Weights of a small transformer language model.
Size: 11 layers, width 128.
Each number is 128 + 32 x the weight over the matrix's rms, rounded and kept within 0 to 255. Layers, rows and columns count from 0. Numbers have three digits each.

# up: layer 8 MLP up, 448x128, rms 0.153, rows 156-190, columns 0-127
# down: layer 8 MLP down (transposed), 448x128, rms 0.0401, rows 156-190, columns 0-127
# gate: layer 8 MLP gate, 448x128, rms 0.151, rows 157-191, columns 0-127
up156:112089123130113109097140150107204140154123152116159130117113143074105151100089160106138127121151118144118150081140048167157140190121126167121118122120112125119156146191087111091122121167131150098187150140116080119107135140124136112099124087155163065133110144133137128126139129163131095144091118096140177128130144147094155150120114184089139113112118142134124169107085111085083074121123
down156:163159157148147124125128132100168135177151103086081146117155106159088132091112119127131107124137112115136138106100140121142106109130155181172110161107143127154135134219133134126195118140139169125133115131092082188129118115178112077096110111137108130071144125076145136151109147160128124120081145152089147110152111109126130116127174144123153060179089130142158116121193139143128172120147
gate157:151115150106201147134129061170119081090113083162171148072102109106089188139101140184085109136082076127147072128115101139100129177159147126134112218130109107130155143157149141141070095126154164188128126129139152115119094161077101089126130154162108116154131154102184132134129123115075146148132127117104163091128152092134066132126099105128097140100095102110131149084116146156158137082121
up157:154190193130192146128173118137109182137074124189111138091100120150158163146160139177134148156160069133048110093109072095072146098142163123137164142079168096128127113099148098088056157125133136103136113110077129140123134208183092129164133074135194103096124155109139144105130178107096097121100140133142154112161125120151152076125129135156174182136091154121138108108127141099092137161091
down157:211121155091090117056120158108130112130101145142104126086151103125135158119157137212114074087125103097154107147128161052138108132144120147105163153177071141134073178110163082112141175088136148117073141118107102187155104154113136154091128092115169083140100145099116132170134136113057109132116125091082154103146085117159162131125138090130180124142113141188146108123144150125122137124133
gate158:131103135124110076135109071126121143104117115078081109119157183144146096105142098068152088106132114147151166174108105132173171126146108143158141157152180172147094152117120142107154102133100106188181153120128100105078118144149165142127075097124137147117068115159070136105146128116151110108142151098118155104117171140092134105172130181141132139166089113142079142156109095152086136143159
up158:119146133139135174116154167130134111173132117145099148122079100119132107148145094166091113123121132085113108114162120169114078116136181163124123084109136110122171116116129137156116170112205142121081114171159192135129187103127126109162161121134112124124186129065160084133102127081098133144084120118157143135089180154167124147077173079130122144095157154128191131100142116104176117140147
down158:192127084107099108111157108155159144081134169098120163116185163151148139181110119069143106098130181113144129174120090135164148132101128136136157128111145126106081113040098194114172134146082134125142154167129125158170103151131203095132049117064131081079118148151114122149106116116136154131099144107131182127131143170109153168183154125095162187144110077107089110183099122168120114106178
gate159:169105121117150099109116130152132055188107128186130168084092150127136127117185139106127103150102071197091151110133122156129207151139032142127090107140106099103115097140134140101122138072154111156140126135143070122159086130152084102071155104132178130149148058111183058067146120082125112129079167177141155141193094116162145131138155141146162081115146122103151117160060213144110142136107
up159:138113208096125146075111111138117139120100145088172107152079138133167135084128143117135157157136115124080118129128067159118112074165120055096097147124057132128199124141152111087107132126131106145185125120101103167169140091183138121175154154138112128168150140116140150079143144090099109065077192115117145192115105112127089114115121191146095118130147170086145120153133082155133151133144
down159:125097114170143137099113146134165183175110117163154197171137037124103122131152148155078143180142134141085112125143144149140091140136140097154141101108139127099147081183106182142156156172123139164148110120148158064145154127082115145109120145115181139093084162130122172156070144095165114144163102143065132120140108088084157099148142064050119152125156121099072142135016087083137139142101
gate160:164136114092084084143106116139191071134143101166093122140076128093132061140109142108137081103156127129084158105083130104092100070152146132134081137058141150117140138140125135173172087097120111070146073122145160134121149169146114161103170134143068124089144165121138134105179110113127127150095063152141181128120132216189166109077107144205080126113114154114101100161131093199186090157179
up160:134088103130153119137110121167150121108098136129116059082201122125157134185171144193202145142117139161102074150125071121115105169119158130139097100065117156153204133138066159099185166141129110136080117085156116125072089104093068174106115123108111073125158132158065172089124128170145160172144136157140183139080088114057142160159118100149153193170110129078155152090153114155088110167146
down160:087166087077104115134149078125114140147127120087120107149118112072131118147133075137197163139141129140040159122083140106141152132127138155127121153132094178161179119127189094158165120181094085174136166098097113134112134134139136149108113145159118097140136140169153156094132157098120118140102107207190129157141156215158145149136142193194141187091122164140059137108142114184118163131139
gate161:185130124111132104105183166153114189097138110110103148143114180104133120160154174168082126081146125126101110160152161097101135141140127064114125113129096086119196154114122169084115153093128154134100129100128101133153106106088084167125139139128109135154140158116091135171112117095130141137094154097101130107065139129175127080141162114118069156131121119089113133147133149137174106112115
up161:152143090122103135167094116124151153152091127166166120153102146118107138200143160137151125159131141173162156151145119139134123149102111123169134135163176125109132153134101095145111115073097105158079185125171110117137173150099195189175202092126123117124104093119097131117089173065163110117038165138146102131101121124105122158134144115087125177143065099082101126097187117166081166095125
down161:126100155155124081193087132156083112175098199123143132129102125148142161139156134094146164160120149159112161157086123122155128185116124129100077126209086125107145138153146147060109125125119069106161081110095130097151105138113151146085132102109163182152136160137084211145113195218175113160126138097090161151122161115130190113195171093108138148120140156119157163196081124139066125108142
gate162:174062107081202123135145147099145126156070154192144065156123136096136137104141161144213159134134104154108140139092147129185103045096145161082093138060090109177161086086146124114173115107100100112152141131137177129113088136145114109126187109150162150124183164122136144130179171110066123170147100146149125157175098097142164160118081152113112128164133169070175174109099110180134136126087
up162:111132130137122135117142130085149143131089096130098138074059125139132125041097067120143121149054219124100123197146138153139141112087091100122095109211123138150107138080097142099125168109122159134139031167115165137167136134100191142094135159173147117122163105064078128189133111158124168152138179081111069107175158121154161152159168095137173113162049174103118117146168135138129189153124
down162:156055105178115074135082135190069136123152055086109089058136128107110192107120173125097105121204122146150154122122120098163114173115141134119152139167139152149114201078084099084144121136103187136154081153147148131070085109132151076094122093102139151159112173203163186125096136169180095128121137096177071139130120142123154111097100124122203134155104120076171129126153147166098158167131
gate163:113076141187130148125111135173122122144150108165116197104110120129190153128174101109165145130186153154122124112143096111180121133074203090028159094110098156150153224147059109102113125116126130087091137125117123119141076108159149113136151157067124156148208117172146115164186171202186138182098145106068155173212105099094128130112118092090057107159175125105084149132246146138118187120160
up163:148136097108118154165086093133112159142072125063147126178104085115086118083162128150110137117132098181130088128190132101121196146147067109124139123152133133151123145102198132111096158128163149162178098135104207139105213120138095130120150167133126131146127119114141094108065104119096117120150117100123116138079141113127159123101150141147047163141132134137145111143061083151162057110079
down163:116113159148130137114132158152149095100138164155113136081124091149163178160169124169147134165161166131139124209128118083161052101108167091127092129159081146112114183132017107086121099115103106105109200106142112137129094159089182111142125089111081153096150177129111121142182161179207115133076167158122200121189125116132076168126110138072097091154156097123100116154179162111122181179155
gate164:123124097117125101096143157122103126134131089058110144098151182129161197116151037091147133113149108116122108098106102112106112108091162165141186094125139118133133149119156134142144160149179151118149125090108083109092095096148083179109107110157094096067175125103227189119103145171141111194063131060152140133157144131144180135108148103097137133171158123131185141143161151101052123183102
up164:131186149085159113111134148123125096149114168123127132130104088108130130177111088136128129112107133183089162103112092139120108171173120131183140100124169099153126160136144124123110110104140165120084125112155081188099090116123064114137143159106150049168129168128118139068187093069140180116104093136103106108107097143127096100149110100153110109126132151095137137086071091122144103117131
down164:160109150168079166146164120151175117118133165134098119136154135119103083113112120068169080154128167104122171135140084096164149105139173093103100132149101148134127199170096128190168151123136099169162158160153143166111145168103078133127136193104067165111122109126130106113136138168118119112141095163117074111071097111178155155170164143110154127128133135111134147130101162155137129165165
gate165:152126181135137122065115057153132150185096124131139098128169138099105098190102092133126148112128184072141084182120087126100129132171135158119141145126138125075139174157089162132143079136053110139155175137055115088108078140159106088185110117152143139154116122098117094130136172103079162100118113172073100083132091143094120166112174074123128101102070122182069160102066109169079172126104
up165:132075086122153122091112174160064097117137095129157101143086098138160181061204160131098117204173105103129118074142147138154151086089149100095212043115091139128115045068179120110061075160182180130154121146145152170148170135143130200091132133158118062127139107197157077075138142081132156194132121106143170157179114151109170138102083168119138161114113100115128120123142122138122123097184
down165:066152137121215152156130064135107098111165127095121111116093118103159199166061161057113157199161088100102127169118168108107124186062126101101101097149175162173118148142150153126177090156081123130087070128117111125153136115162123070125112103113111137066100151088146166118160120169134089169148111192150132087068145106187159110075157205111153102091148123136127163137117137099048094158143
gate166:142112138153162122097160174131161166088102084086191100174146174105186120146118105136154192166041168116120129155164124116162120156125123103133070110114152180173143124172186081105033166110109133132133131113161100142115130086180124101087112109140044105093109166112143167125102162119157135115083177103105133113150126142141132081128171131141151157162162103128142116132083173141078079089173
up166:093137145112182100105112140180119168109144124056135128214135150092127142151116115034152122104186172118101170116087120123100150147092163110136154122149181103153106079111119135143121140107141080127109170115121113155114120132150158083161151062127130109116120136114118116059100112140098094081143124119139105110155135121137095144159121090179120125193131135217193173096101152178150107139152
down166:125145100082136149211137101133134123115159143151120102156130131140143170125104127160106109153116152156160078196078133151102134109071118134170081175108154134082157089210170146090112182123152122111152155094155145157102117127107140078149146144124089157123103131126137141116114204192173069015141110147085158146081137104117122096177125163182126114148137130167098098130143116136126157132101
gate167:155080114145171084124086181133138172132108176104092100117103158150135079116149086073128115066098168140129153108118178074092152090116080119124130109063057107176136093119098175116139070128172116105099184128127120085195163142115163104166140127162136089091124177103144210185096183133104118130078103074171224173118144185167130093134136137130139104141141130147146151119114183218095121096124
up167:177116113107122179146129147137115193139147168117119124099080189101160137167078135108147119114114130139149178141156098099172107028095075136120110150116109123137108111106158128098053147128143107087118222113197121094163122154106119119108120035200127082097085084164072130137131134216093137130116140102139115130104101045173128105123172134156110177106209153070153196138203158137151175148111
down167:086108121193144148158110098110097132114065126106112198181114133136145155108161211151160097125096114149142128125126122082136166101074161125095093110166154054100069120136180158127086129120166171118086158215135127126172121122082148154112175053165138116180186194061078131133162127159105141129137124144115169129169130095117156140147067200133152084192104143131124150074125088118088106097153
gate168:151113140096144117176116118136119119156133164156052182108113185089087084148089152149152099150154073088116106172134126152144134118152158105161093186155170117079148136129106163162119133182143111120115140104053126104080133171161120106114100097095158165124097169224162159062150152075132123181154088163097099097163150125129118123125105081082162164113093131157160108149096156135186162167121
up168:137094129155157110166153149161116139136186105077106102101148105106134063143093094162183129113144092071130107126105107137095111106124134148141147160125151106152164165079130136088125174143106132067118149145101183133133151127107098159065091131105132092099130132145139155092131106112089098099153064109128070064130141097116104115099191112128132106075093074177111136101125139134091167151151
down168:097108129153154126108136156075076139118129138126161104110088122109071095109145089120127128141125163111096128147119156128088107124152081089138073081114129137119096154082160153087085164097126105156176151158054087154061100137101134047143125125158166114052127127108179134146083137116161110149093139162150128144128106106130084145148115101121132158143161095050170115168135134141123158143175
gate169:053073133180169120139105057102113115159096129114129069089080090111165087180099112093079127168104139076121081098121203141142170074150115104147218128105137156198102096088118087128167135047129148149174145134137161108186038143143115109109105100170109074089134070168129107093183123118087177159144117080121159113116114105166111122079112128072131108119099051121135133095153148174130117151112
up169:154230078102095136140165137179130143052146163151138168138163146134078124127190214161048169075138085152102127138140078185101134147085151102191090146153116107077140129165131150120048089221149144131104103145119124115115141152114103087135172153098147156155143186044129179151094185089115161098112199129125157096076184058142150169227175086210098110159201201134106125174142119168138130102160
down169:160202154090051160087153174184126149122156174102144119133103136106135153112144135119165156112100161123123147097140155132100105168110212149047091095199147095087109211187120137132166115189220078137135105091114181178104160122107177098123122141154127088141106129120065077112054133089132096099052104160118108161062110044120118159148082077154138117066172155145065136165107115112132096107084
gate170:153159144120091156132083148130085129147104150083169081187179147131163155087103137141158087158124136079183125187120151107193160133086129117065185156138113132158162103049124119119113128131124116173140167092115062162172136080166112208127104126104137176071151207173141105133099099158126118149110177051138160074119142186156207158187167119108106076101107133054121074145125070156100157087122
up170:136174150193118143065091130108126119113089177125102092103102130165075147148148127168117151172099134095099119128204116140135113099082122087124148120089107087177142103079141111138143164178164138124109048131096164075153135103204130133111155145140185129062141132135119132067141198114096099163193130157139128127166132111142157151135182163148178120060131117186170135143095144108141178106120
down170:143092091106124092130081131133069133130118134167139134144100171062132108172217164108107169151075112189133203132106132147127149093053119129138126133051155173141123134136113161081088114096140114102081089143173148126153074095137118119107112164134067117112093120129153145142098177142089154132161081151133147123124135110088103117142100137075113157122128107120078138165124117118120138146151
gate171:136171153138139060095070093132164145177105108119147136121142115112168150152177094084147134162121134135133115130120148114107145155117117139135141110136108126169182084142104089174139159105111182130122124119143140156139134135090112087116113142133157148144158143154120189152188093121069087181121084170131145127172100140144080124097117149069148147117171126104186202112155136101096155089161
up171:129144143071079181111135111149121101086188154173092122125123096128113111098179114144104160114107144153120123134154184121148081118165157095119111090120106064107122144030171094117100115148110069106118117113139153124116129155144114122113183142167069136132168078091145087157095111139127125106121156121105172107130137087133130157134096103158138135150147138162113133140140170139130135116085
down171:160111197169089106124159150127167178124106116101142122141127154115150095153132136090138126139105109122121057127118145171105157153088163137151122118126151072123103108064080164116138129081171117166102153141133147172094104140137139115138118104117162094157089114128159146118187146120149111118115095166122099113102091074093121125113148118144086121123121121097129158139111129096123121126162
gate172:142065181116153125114101162102169090114117131121132138149182130185184125077140142104107116146117157120167092165099148168136106130152112118143083093148123127121120189148112122175121115151147079162140158143107122107097142162164139133142124114115125115152118095052125097134104168138097179114155130108145091131152134217130111157085078172141145058073123151087114103129137091103186158122183
up172:101112066141111098147214151131098156132140141134141061058102089094121163144134131130120110158145095122127071093144116159121097132121097110163178121182147159151138137108097133061157189130133104173100122132111123188139124117113191133133156118131146208112122140119154158151100147142120103100110168213118175137148082118126141124131130165136119151139159187127148115098095134093120155145111
down172:117167142179172196124048138088155124166119108104153159143115102118096091146139098143082139156077129159129129167152149129131154135126132152123161139173133120109103152126142129140133143170185152130127103137121113157156078117122034190127154182143110091108144120127141144156101082109086141143083048124085124108117052125108122137130113134164138079153100151084075167156103103154150084138123
gate173:133092141119154103107134163061146163173120157145128098126119174069151096163140114087081103074180117189113167171112143132125138117188202085098149108103092113113164133104118153129084130142142079116060126144147159171201058149189141106134122178111140140155136173106136177102133079148140151130119121164100157114158114158071124138105045139139108067205090124128085147163096084133111137104094
up173:124143148151112097118160178128162194102131118171183156207105159165170135137175067115127098093157093146078160143175129137151111198120084150070178091117148161168106204132168167112129098157142170092135120125097129070154083132149214122116095104082126082116177125131123132082107151177126145127086111206178196124134147075142094110133105136157136114166162112184087059116129184099130198087125
down173:060103111160067161144091218171136123108141121141092157125147080157151122100160098101110150185106162194120175155123109108137140046123158176108088203185098145111128111232133136173138136140163039077130142140126111158122159107122154100124055163096108143152141122179144141181094115119115133090134149167116122129134110145068135147208032130118089132097133123063112176042092157110182160182205
gate174:116123142081184086168116139108116109107126160125159148096132094146088132141125100077173127114057121071094088193121111082132159132109178133106131135153154077102160086105117145145120142140149154152180186113089140142094107148114102108087124079146106157123114094140129153134109191130180124102168150121139096099101107133147109119140074109150129128148135130139124150127143112140151119160079
up174:167117117163114150137119133150160136122104135136121124140117129122210107122156092116173093184145150159103113129129148140109135137152099096076140118094124184111068154162124078092078117125128163098164155171122132118125135090135165090169110170154126145140138138131148125118124069111109156154162129112116160112169140113130166115106156141160093169094136205108146107136121131141121140148105
down174:119158160118099114136200146160118078173151129155102124111146088147117151145140108093148134138111121114098115150127119092140103137126101114125159119125138079119197080068163194157125121144101187189131076132156113082157111122106092138120147088183168156107164087113100125174107220096111172136124186154105140097053148129155132104159083064182151111101097135120125130133122108155122138086114
gate175:131145074127183128123124121122099119127070156113119165094184133070130167127119064051202062077116107099154144091155121132158111136092093118100135144101117128096211123155141058087103102130156164148110143104142134094141093160122155108153112163171114156068146155150182118153088125152104124130140116150066168126107134178170112149125137088151086145133173094108147122118172124153147127091138
up175:152124161170181077142144112148157098179099147198132118120154152167118149092154121121156120134132181149095128132203168115147088097148130122119091064124160127167153116136156095129198129123085139160118084157132136098150153090152074163147161117126104122126208150153199106107189176144201061093145091101135149120135114172140102150047104118148203121146149150106128135124124124136174124147129
down175:093146137045123123074112088091092169104104104066176130134132141100101152149129081106080126147123145103145122141072096175107167091162086180150162183118100095105157096234128120167120135135144117125174173075179143131131112168065167141137158124105154106136127142163130128111124119134101173147120100147122099154119111157099102095145096117161086160127085110140164099078151137136097126135069
gate176:159144075155096209132051154145135100164085110159093085154150128119122128123168131124118072144150104146112109159086125113154138099151096136159135131162128120096154135070104182103092139101149106126181146136128137123093130128139160144130116141109149099132146159158098161148082166174114102100152136139093133122142140155053103104129103108066171129184128150103132128142060097162155202132119
up176:129095134113174095107199079121139168111134152110156187119057145091079057112107131089098114140109082122139149111142162146090090107092153158122121099122112124152096122143109118123139121156097163140098105156170097141176097107084128119134177169161155118119134093071155146121130107086118126155144095089129097116109091150190143140096121133181075095065091130110137140123197133151089125139156
down176:096142151147134092121141152126108132151133141067136131140075152080135093145124105113135125104113151162089101116123135188158157102121117085153124133088106110110154142116126165133115118137172124177102114106145143148135085082133139130172151077089144147179156101145170064163124131100177136155077148149145119161133177144092061110170119096122176096097105204115146190097135118147119120138083
gate177:203113094137077095156087156058180146152166185107139118102169147116128151094061199119132144113139090134180158144150136156092173180079151104172167137135090122187126158106132152097142093106113097146150107118092153153153048081123164153104173075090116147136112138132077122119148126189107107157162115138114159154158049101122081130176134163162175086113125114091103164094143141097105169131163
up177:140158123135179143199136070131207117130119094158121130103129095099100148165181102148141113169139148101074070099095150085122148119120127104182094080117109130126125176176130105088149211103197124113056125113114152071135188129172110142137113114115109178119185199159197108131106110178081168089185142145119121144046097177153152170131117123155132139128151126146120135207097145170105151101104
down177:148123138081113109122088128141123093209125112119122100110167140092185128129105119131143166123143098137133130156117103165059158116033103170155111107165154110165211138089177102036130045137148112068147062199181119143102150094183147138170135135097116114126175081109115133089135117124100151157068090182104103159154159144138151141085123171102135115142159155161121110121143123143150116065076
gate178:146135061165131128096122124135057161182129112147099170089103133096139149064135114136093113124066121159121135131120109136139083153156155148174130134143151073160119139131103211184161124115051132163144143094113139080192116134092132144116156127146193153138141103117153139098127131082173078127081135155134090114138150135149121098139077131143118081170043113173125134143137153143156069146173
up178:106101136125166165158102130160148121108089159118148109100159126147103084118135112181121105086167143079156167127125112165148104108097078079126069122096079114134120132140134134104099112105161104113125158159144177163063162107097115075172128061069140138161134111193105110146166125149154126185160156089142122121114157128138088140073103085157109155110143230136154106054115146128102103106089
down178:065139137106163115175136170186128150129130114108103160083152127139127099089129141105085134084081125105059102107092131150121069168161145118115100088078154079120113143148160127145127115141058189169104132072127168131133107089107091070093106161109100115087167119091129172087102211125113122047099162100124081126109134109136092108152099107124155099125110102126120168103128104176150173120121
gate179:174121119121151118114141165101165173147137169118113093135128197090115106154106092171144169077116108143125162166113074139101130131107106068134131047139118134126166137138122087131139159144094180120146103068100128112218113098182098124154106084122128139168115133193149200149083153112112159177054172146189132103156144089148074159169195093114146048077168140058131099096189111181131178141201
up179:137112193108109085109133111148124158135141161169117163140091091077108097133090155125130098107100125113143121121110109117135090136142094117151147153159088152155087156103130118151147084146167087082056135109070112096146165113113115170066081124148131044171127159150082096174183114124117166131147152042141121070103129125135048059127104104157089126129142169057159102150170112100097163133141
down179:098208114127203107175176161141146189132103070099195159208124149049124115184083159155160074065111092086137126154083135080112112107141095079147133120092182131104124124098125071127175200119070169101061086102113122094175145151100149122170091151119120160112176179099180118095056122146165128167122156178111188111152134120118111119114168090125132152152169189167137105120107139132145105139192
gate180:095113121190142136152098187089127134193153169118185079045189159134201102099154133091126079167090050089155149118093112205149170107124188161159144177121125127134122080111203146134155108174172127102184163106074111145103134136090054092193177133105131120104117151098069099172162213140126085149138197094117133128168195139106128159096116119123161131181144175143092173144131126143131108090174
up180:104098171131131082104130115126203071099064076108116115186096128174113125224126116140106097074189110123081119113123121079103122173102112117115142102099125118105179173189098093080170121139130154131187084133123128045189105136112155143075071079115128138144107150128144156152133099107083083126112078191084096148172089137198120190171137103168096156121097052097133129114130097124172130183095
down180:154099130110152197116134137137142098064108094168118101134158142130174146118088140122167196127125134101157118174108145138137123149135164162141086127192130192146135077103144038132084092125116217202117112227117135076141128118140153174094053098133138088159084106129101156144100081154167177185072157150149153161159116077166136124122144148157154140088125136184103202075133156115080176152113
gate181:129127108191160058057124122106148139152080158150128112141129179118131151148094184139156124170075155132224140104198147133115136079161190139064175119156157145080143090101168080118117176158157142145194120100165179102109081158101091124154142150164145110142176131140175106110101164172173145125138165137100104135119081157100134149124107086124165113144151098142130123106151167115158088172135
up181:188132104118070144131088138164137135154098075157136127097105133061119153149062123084112159140159108085163148129160120080085071100074084096102138096096083139144068178099093061111080169117137182164122211115120111171154127150191114087146137145112127119078088137143134207128127088148100101056179140089116111106099147131165121182101075082166109131169131123144133192153139142117182096094179
down181:140138165135185154100142152064154136175092184115168110114181143147094104143124101057112076123146107141069100056167128176120166154164149143151129137176127096125170191110079078097171188123125125129132145137128140104106074164161136135167144160176123156183123107169127117121110094132134109196090113111108173118117097124077061123155165100141124087115145142065157122191170174074167151157066
gate182:137113171153146102132068162131165083154095068042173080126080133080182150063170084131133132162076120116100103141101107153106161107158094092157138180104171150173106137110138147162136201085089116130136143130087159111137123054109118163080117117147167181104109123191122135107087125117129069125136099116117165077128104090160108110159169102038095173217162124072101052046109127210186088170146
up182:094090073136133073074095134126119117170098141094135116170155110108191090123135096080125167149053091120141152121150060162143125113170103143091128129100191190217100130147122110126115155090098185120136099129099174140139118174175215116093093103111180131118132065209117055100156102154076078073091101145085176115162099079179140124162168141115196220108142104100152089136128175178163157180156
down182:082125115157121057135110134081124073183131126085100118105090104146112195133099136101075157168124106133053175077129134134160136114143097106093157147136100116154165135104075127120107164056170062125077101143091142112143160119137112179073144161125101100145117132160155096140094088106086106149091142093129171128190128164150118110216114118102156096137159099203164153173135123136096078112176
gate183:155115115159189080214161178117141146102140160099140086157142073017109174217122109102112090165148149107190086132198063109185127147087140067115092176123122139129120080147103148144049126086134097082117172120074117057126098083171132167143102112075122126093135145210116089163137114092170107255121067129141142105112131139155170166102092142124111074181126131088085154107054076050095116079144
up183:166127127159228121109133176217097173166131143104125098126168090118126159100188095105106118109140099097155077128122174160134140179090128157138150117104120156159144053091074138089102107143166109117123088075073106100115136084169162187095109118095107144171192148155157153157095156070237108167133159143174116171120159135093133108108142144176168108123143153168123111176098114003118131113124
down183:141158110147105189144139100070119106056122135138136182088105078222150144097106141113056156146109120147161178136183158137113146133185100107107104157130135130158130141160167179139094143088105152077143138163126199162146139130109118133174162132197127176135070138108111127180124157167075102016170135130096141085095146125151145153176197122097095150151134190094149113179082146163112156155087
gate184:127084160170198074066136089102134180214079199082049144118065142173139190133094110100160076120062061122071107129112187152112090129158064079142149152160190142112168095170077061174106121188143151102098112094122108111057104143128117144178105159171199141092155167076123101079196137107142091145109073176159101101121121197106090127127177124136111146143058138071125129142140097101133149123181
up184:181139175138142087076072164156112138184129220097133124139150137198195197074142110139145164140133102091146118116154144193100097148171121169118167133122155115092109112129186129147134135195141136147135118084140156086050115163119065107187105155152171063106138129080142142079118151136108095095122138216131133166095091101136145051090190102098108166141098146092086109143145148136122203084169
down184:076133103150073072110174123127149174100128110128131083087184086136030092095146162100084103082173130139087144113148098157107124122170145074168153067163089145147144094024122094115111201124091112167115104127125194169100159113118141139203150134085156146126129079157131098130097095155163152157140146097138171081052141110127073177129152041180128190074094090142109147147107140160131137138140
gate185:161073154139220139121094137165154145119158165116087097135174166088087139168166142043138059148163100127172134163114121086162153174151112072092108139145139152121114127149114103114127107123160163148158191066145211171127191134148195112105153173151099131097176190069168146108175184126141203098131089115183114122053208103165101104097145140141087159118089130211161105110084156141137089101150
up185:122105136137139143133082122130130119096140191120142089109075149109147158167130199110160093165149119124168172099154132137130080147089091115152045160171152209134037205110109137165146149157079097161186125128182157150143153059070233116117109111077123207085126112087154134120117100150165168130085120113114099088114190111071140095076097155097108136087176099136200037068186147116125096121066
down185:125081146129135142045098125164106057113151111096166150110103228129123128101085153139104111122092147104138105108091082080082161145073112128147156109226079154134083162107077088118139127105075092178156095099098109164146097133076143132084140126086110179106156095125168169125152149089185097085086149119116100102083142124144136131082124161133068168144168134173192085117143027159074110074113
gate186:072092163117114147086117134130116139136107110148091125151093171110147221170126068080142096128161098060113113157178106147111103111146106134148093038152070065140134095102147082160158125113149122111110119108141086095157143132215089108137200125064173141134146164148124140126130119130098183126107117155122177099113146180143100109075114124160090077118089114181153064128109098122098152123132
up186:108148170115179105080172142133146156088192125143158070088113180136110112140114194172097118093123102136134126101167115142100176200116152160156123151130141167091139110105182159124153134103150151141138081155127127190153139108096110081138129116183152087107178159161102158152148165094120135162121121078129125091162154110148117173193138138103141149155146156070090097109255140134134087086114
down186:155121092129098130061150151131089200070182131106165112153109127139130152141085121102108159084157123138128130156170079176098092074103118144173123092170132141134130148033077074171074138125114114101128172136085146113106134138083133141132155095125143133115139103130161128111146165120121160076061167070175141091099176145151122094060117130131140114132114081166147125102118130108085132127098
gate187:159112060084169131156131118133084074208101168132127075168165096099169108156052162087155146143081157108176178169196110146132121090113129135098109139101091097082078215118184116138062177138175116139139089112078150073121123180133129096152177120118149119127141112128073131127194126153112104115129158091224114136130189119125172109118111105100106169163137119102164170105160122108077056173094
up187:182148177128119099164127110144150189116144090172144122121161174084189099133139114199137175203093117095120132122155131140119109134115182155115144114116129129187068131076083144151117137108051126230128138200153126141103144120143155172181147132169145110115122122138158104150088056154159134193134109124156134126116046132068105162139145087185155156145133123113152131108106095112094112150129
down187:172125074101148082113149116164142158161144124167105098129111068131136128111148133197220136156112140089147128123078199141103204097138160118177149140107099194165074164128159128141083095206165093112181145147109092173123136189139075134198103120147077112094081140149144087053153162081122144104155075145094078132130068179112129092124140134159120148151138114084168089113111106079143123112117
gate188:191095094099165114112030101119150150119122115117138062184152132084098103113168134185160115082140116135106168113117095132175064118167201173158152164109144072111143134132147141117146131134168151089150120119133100166171120095128079096147045129098118118121164143097157132121134141050106114145159059088084139128164177102125105098102141168163187138155092157111127167059116077172116133121124
up188:099153067134125138116068119158152133164181096158095169158157151106116123082133108130119142021133175165061089085134138130127098161096139145169086095149097057153109142135118111121107111124101116144152201151113151139153120110061065097136119119109115121141158121149141157140193123121129103119076089077098129080132107157113206130071125157147130088136155068140144149079141104149123099103064
down188:147138125094112121106141091103136069069120076138131090079128066164200070084146112093138164126126097192187092128133099140077068129186130107125136163105114091131112118113140145170133118146148184176197087080131176145145140153104170174176223120142159148117104109072113110138173159122119106093101094154112149161102087083193137084119121190184069123118115155121037066106100114191157140094122
gate189:125091165151144143116133126127124110154140110160088075061172159121104146153140146095131194074136135218142139084162089103105117126115161101145194132106144141142165081079098099193141120151068177161108110107105162162160155087128091112115147101095128110104107119110142147182119083121125121106148114135140173083193179121118094080146180153153162106121144172100125129075137142202108190106166
up189:095150092150118154120154087124121068137141122140118135095189115097162112122134156127165139146063160098058149113072097118087182130126159120170127140102114139031135093205177189193152120186082152096166057125146145140146171123136134062103129106163105146092129117112115115114178174197176132128086134176071121134158194131151178146187181164115147143104162164110123098152137146137088127122113
down189:096116108123159135086110161158191115098130112053154152099152096132125118099165139112085144126131132126141092138104025097084141165073142111143133129160134108116120149000198171066108135158085075147171142118099129106127161159064149096179190109113103131116137136116165123073181102173080127152112172093100076153133133139123071122150076142192165152129125165092149128149128161101130128111129
gate190:086120097142175139125094075121168150136065147069113177136098198136133159173139152083151167115168131127170123106138094162137148093107113090125138122138099131108086122130102128186168121129127154105129087120115114120093142190126149060088082174085153111134162187110152134114118153130117145135140197141103127098145116191103143123143080119089140125096139075146154108211180152161136161118164
up190:171118150066146100147086090124112151109087140084145123111129098086108097140150103190116090148102118109146106137172098156126173181141117179124104142098145094111160150152127117117150149104141142136148156174128109116114177158149148137150106100139209085189135114146219119094149141123138147195174111129112125134090097149120162104112089140059125144144100118081143061112120097141198128179164
down190:117107145172148100115132129092114126123167106114154125106142135119085138120089116154138128153157094052150108096135163087135132128111159149145139117154090147107148135163089101140127162100122142174100081107106132160175111170135145076118142083086057170125155158129075111191109067185165093144134093138110167145119116143124157141107207116112078166148175134174166092114139114112070106145163
gate191:179107192182177058121197100138104107179144131094172118151133159133146142180135167138118075199085172146143144152113134104106106140173105150122224094148090184074143124114060152094146154128177108140128131114132194100162138135138190150092104136124122176106086091093129075097178045161193160157093134111140100140153147171119181167150194115163111149116134133083123149098138122088160154148119